Weights of a small transformer language model.
Architecture: no biases in attention or MLP, untied embeddings.
Training: 435M tokens, 13273 steps.
Each number is 128 + 32 x the weight over its row's rms, rounded and kept within 0 to 255. Layers, rows and columns count from 0. The size above them is the row's rms in percent of the matrix's.

# layer 5 MLP gate, 704x256, rms 0.0639, rows 98-104, columns 0-63
size [115  89 105 103 101 102  93]
[[169  85 139  67 144 125 156 106 117 157 180 194 115  92 116 165  83 146  94 172 147 141 154 131 119 156 117 159 102 160 143 181  50 165  83 153 103 129 158 129 139 119 159 104 112 108 123 120 141 163 110  49 111 117  81 145 196 140 112 140 130 134  78 161]
 [142 113 130 110 114 138 144 138 103 145 122 174 125 138 141 123 126 146 155 109 107 120  92 137 162  92 112 161  91 137 189  97 137 125 137 185 160  73 130 194  87 157 162 123  89 154 166  62 112 161 133  97 189 138  83  90  95 119 122 143 166  98 148 180]
 [156 142 107  98 115 124 130 139 137 144 170 141  96  99 106 173  95 158 130 136 129 138 116 135 127 130 166 125 118 174 119 148 144  90 118 127  95 152 134 110 113  60 175 178 150  80 116  87 154 100 145 121  88 132  75  69  78  99  69 106 146  98 115 128]
 [138 103 134  75 125 165 119 140 168  81 105 220  91 132 123 148  85 127 170 126 150 163  40 156 114 163  94 126 154 149 121 124 114 109 113 128 125 149 110 182  94  61 131 139 158 121  70 171  97 179 101 143 123 162 152 115 120  97 103 119 113  48 111 139]
 [159 158 131 133 139 123 161 150 105 158 135 138 133  95 120 149  61 146  89  74  88 166 134  96 123 146 105  45 180 123 132  93 102 171  74  92 157 149 123  90 216 156 131 141 106 163 107 131 114 103 114  87  79  92 193 129 141  99 144  95 117 170 121 167]
 [147  83 122 153 119 134 142 141 197 151 100 107  91  55 148 153 123 130 148  97  86 151 149 136 129 132 158 108 149 115  88 143 152 185  96 106  40 157 187 124 131 113 223 113 123 150  87 119 158 143 130 130 207  58 141  83  92 126  93 114 162 199 153  92]
 [149 130 102 103 163 235 120 104 159 128 101  97 122  88 138 181 142 165  95 111  95 118 130 138 136 131  95 152 107 121  92  75 127 132 177 150 137 164 143 113 158  97 174 124 136 104 119 178 151 126 142  82  91 132 100 129  76 135 123 125  90  97 142 115]]
# layer 5 MLP up, 704x256, rms 0.0604, rows 98-104, columns 0-63
size [108  95 129 102  99  99  91]
[[110 139 146 111 136 138 128  76 124 111  89 109 133 104 108 113 214 127 147  85  74 118 136 140 136 137 183  95 137  77 181 103 195 163 135 131 153 124 117 124 139 102  96 139  95 158 147 161  97 133 127 154 136 123 193 141  78 167 103 125 146  96 128 178]
 [ 80 150 155 102 122 101 105 145 152 147 154  63 104 122 143 177 148 164 191 134 115 101 136 109 100 130 120 176  98 125  69 159  99 178 118 130 142 132 198  75  71 106 110  90 149 107  91 136 181 123 143 166 186 167 115 124  67 109 186 155 103 202 105 111]
 [165 157 130 112  88  66 110 169 153 131 117 132  80 108 122 171 129 121 138 119 182 122 141 113 128 139 181 136 116 124  85 168 169  91 129 138  92 171  76 141 128  96 156 148 121  99 150  98 131 114 121 125 126 162 116 104 136  75  52 117 168 137 126 154]
 [140 105 113 163 109  99 101 142 134 132 111  85  87 152 121  91  95 189 103 110 120 160 145  86 132  69 136 113 136 160 133 105 210 107 169  89  85  87 131  60 144 158 111  79 110 117 170 118 214 139  69  96 136  51 113 170 142 152 139 130 166 178 120 140]
 [146 162  94 160 198 124  97 133 118 177 140  95 139 114 140 102 172 195 149 188 117 155 123 110 151 169 129  82 119 160  89 162 218  98 159 132 153 176 155 118 136 119 145 137 157  65 156 103 106 178 138 110  60 111 113 104 159 165 121 142 121 179  98 122]
 [155 144 142 129 120 156 116 115 100 109 170 110 123 120  73 125 123 129 120 112 187 146 105 173 203  70 115 134 160 129 131 176  81 107 143 121 175  70 157 156 124 136 105  83 140 102 185 159 111 200 149  94 111 173 133 143 138 156 135 171 148 127 154 148]
 [141 109 122 170 148 150  90 140 147 142 138  93  85 156 123 175 145  92 110 105  86 150 169  93 156  82 172 173 130  69 114 139  54 176 147 132 105 118 112 125 118 101 157 137 132 122 109 212 173 130  84  91 125 164  91 130 165  94 139 119  81 148  90  93]]
# layer 5 MLP down (transposed), 704x256, rms 0.0583, rows 98-104, columns 0-63
size [105  95 108  95 101  98  90]
[[126  82 152 142 123 156 122  78 104 106 145 191 204 140  85 121 155 152 124 132  92  87 111 120 165  59 148 121  97 255 162 107  98  84 124 154 144 127 152 177 160 134 126 153 185 134 148 132  66 143 139 119 116 125 125 113 123 157 130 114 106  79 148 136]
 [107 145 206 130  91 174  71 128 140  92 182 133 139 125 120 120 123 167 112 133 132 118 127 114  74 153 168 150  88 145 136 105 100 215 140  98 131 173 176 113 147  74 125  90 107 109 125 143 154 124  66 148 138 139  93 109  81 139 157 101 140 152 110 131]
 [ 92 156 203 170 127 202 103 104  96 137  67  78 166 114 159 141 103 121 144 146 145 112 129 125 142 120 119 133 161  34 156 169 164 145 190 152 168 102 116 115 132 193 100  79  83 155 114 158 122 170 115 116 161 102 127 155 164 124 179 106 124 138 138 140]
 [126 103 146 188 136 120 127 115 105  81 139 126 146 163 158 125 117 134 136 127 169 112 191  99 174  80 148 112 137 224  62 116 104  93  87 154 126 111 147  41 121 191  82 112 104  80 103 123 166  82 146 110  98  94 130 149 104 145  72 172 143 127 121  79]
 [168 204 140  91 113 108 129 116 138 130  94 122 139 145  93 111 121 105 103 146  89 140 134 154 125 124  52  85 119 143  66  59 105 113  66 169 119 153 134 118 158 179 131 122 142 143 179 153  99 154 110  89  97 169 180 121  88  94 135 141 148 102 113 180]
 [122 116 143 128 144 154  97 120 176 120 100 125 173 112 152  68 120 163 111 128 135 181 110 126  79 128  81 166 124 185 139  63 145 151 168 118 109 147  51 115 123  79 141 156 181 165 165 155 162 178 170  99  64  98 125 153 140 147  97  76 137 128 141 128]
 [104  53 147 109  95 112 172 175 137 140 241 140 155  79 148 140  94 103 135 140 126 121 190  66 155 142 162 118 134  49  93  97 139 176 118 148 158  96 104 132 153 145  66 146 167  93  84 115 105 105  97 118 159  86 132 134 176 161 199 136 129 120 144 143]]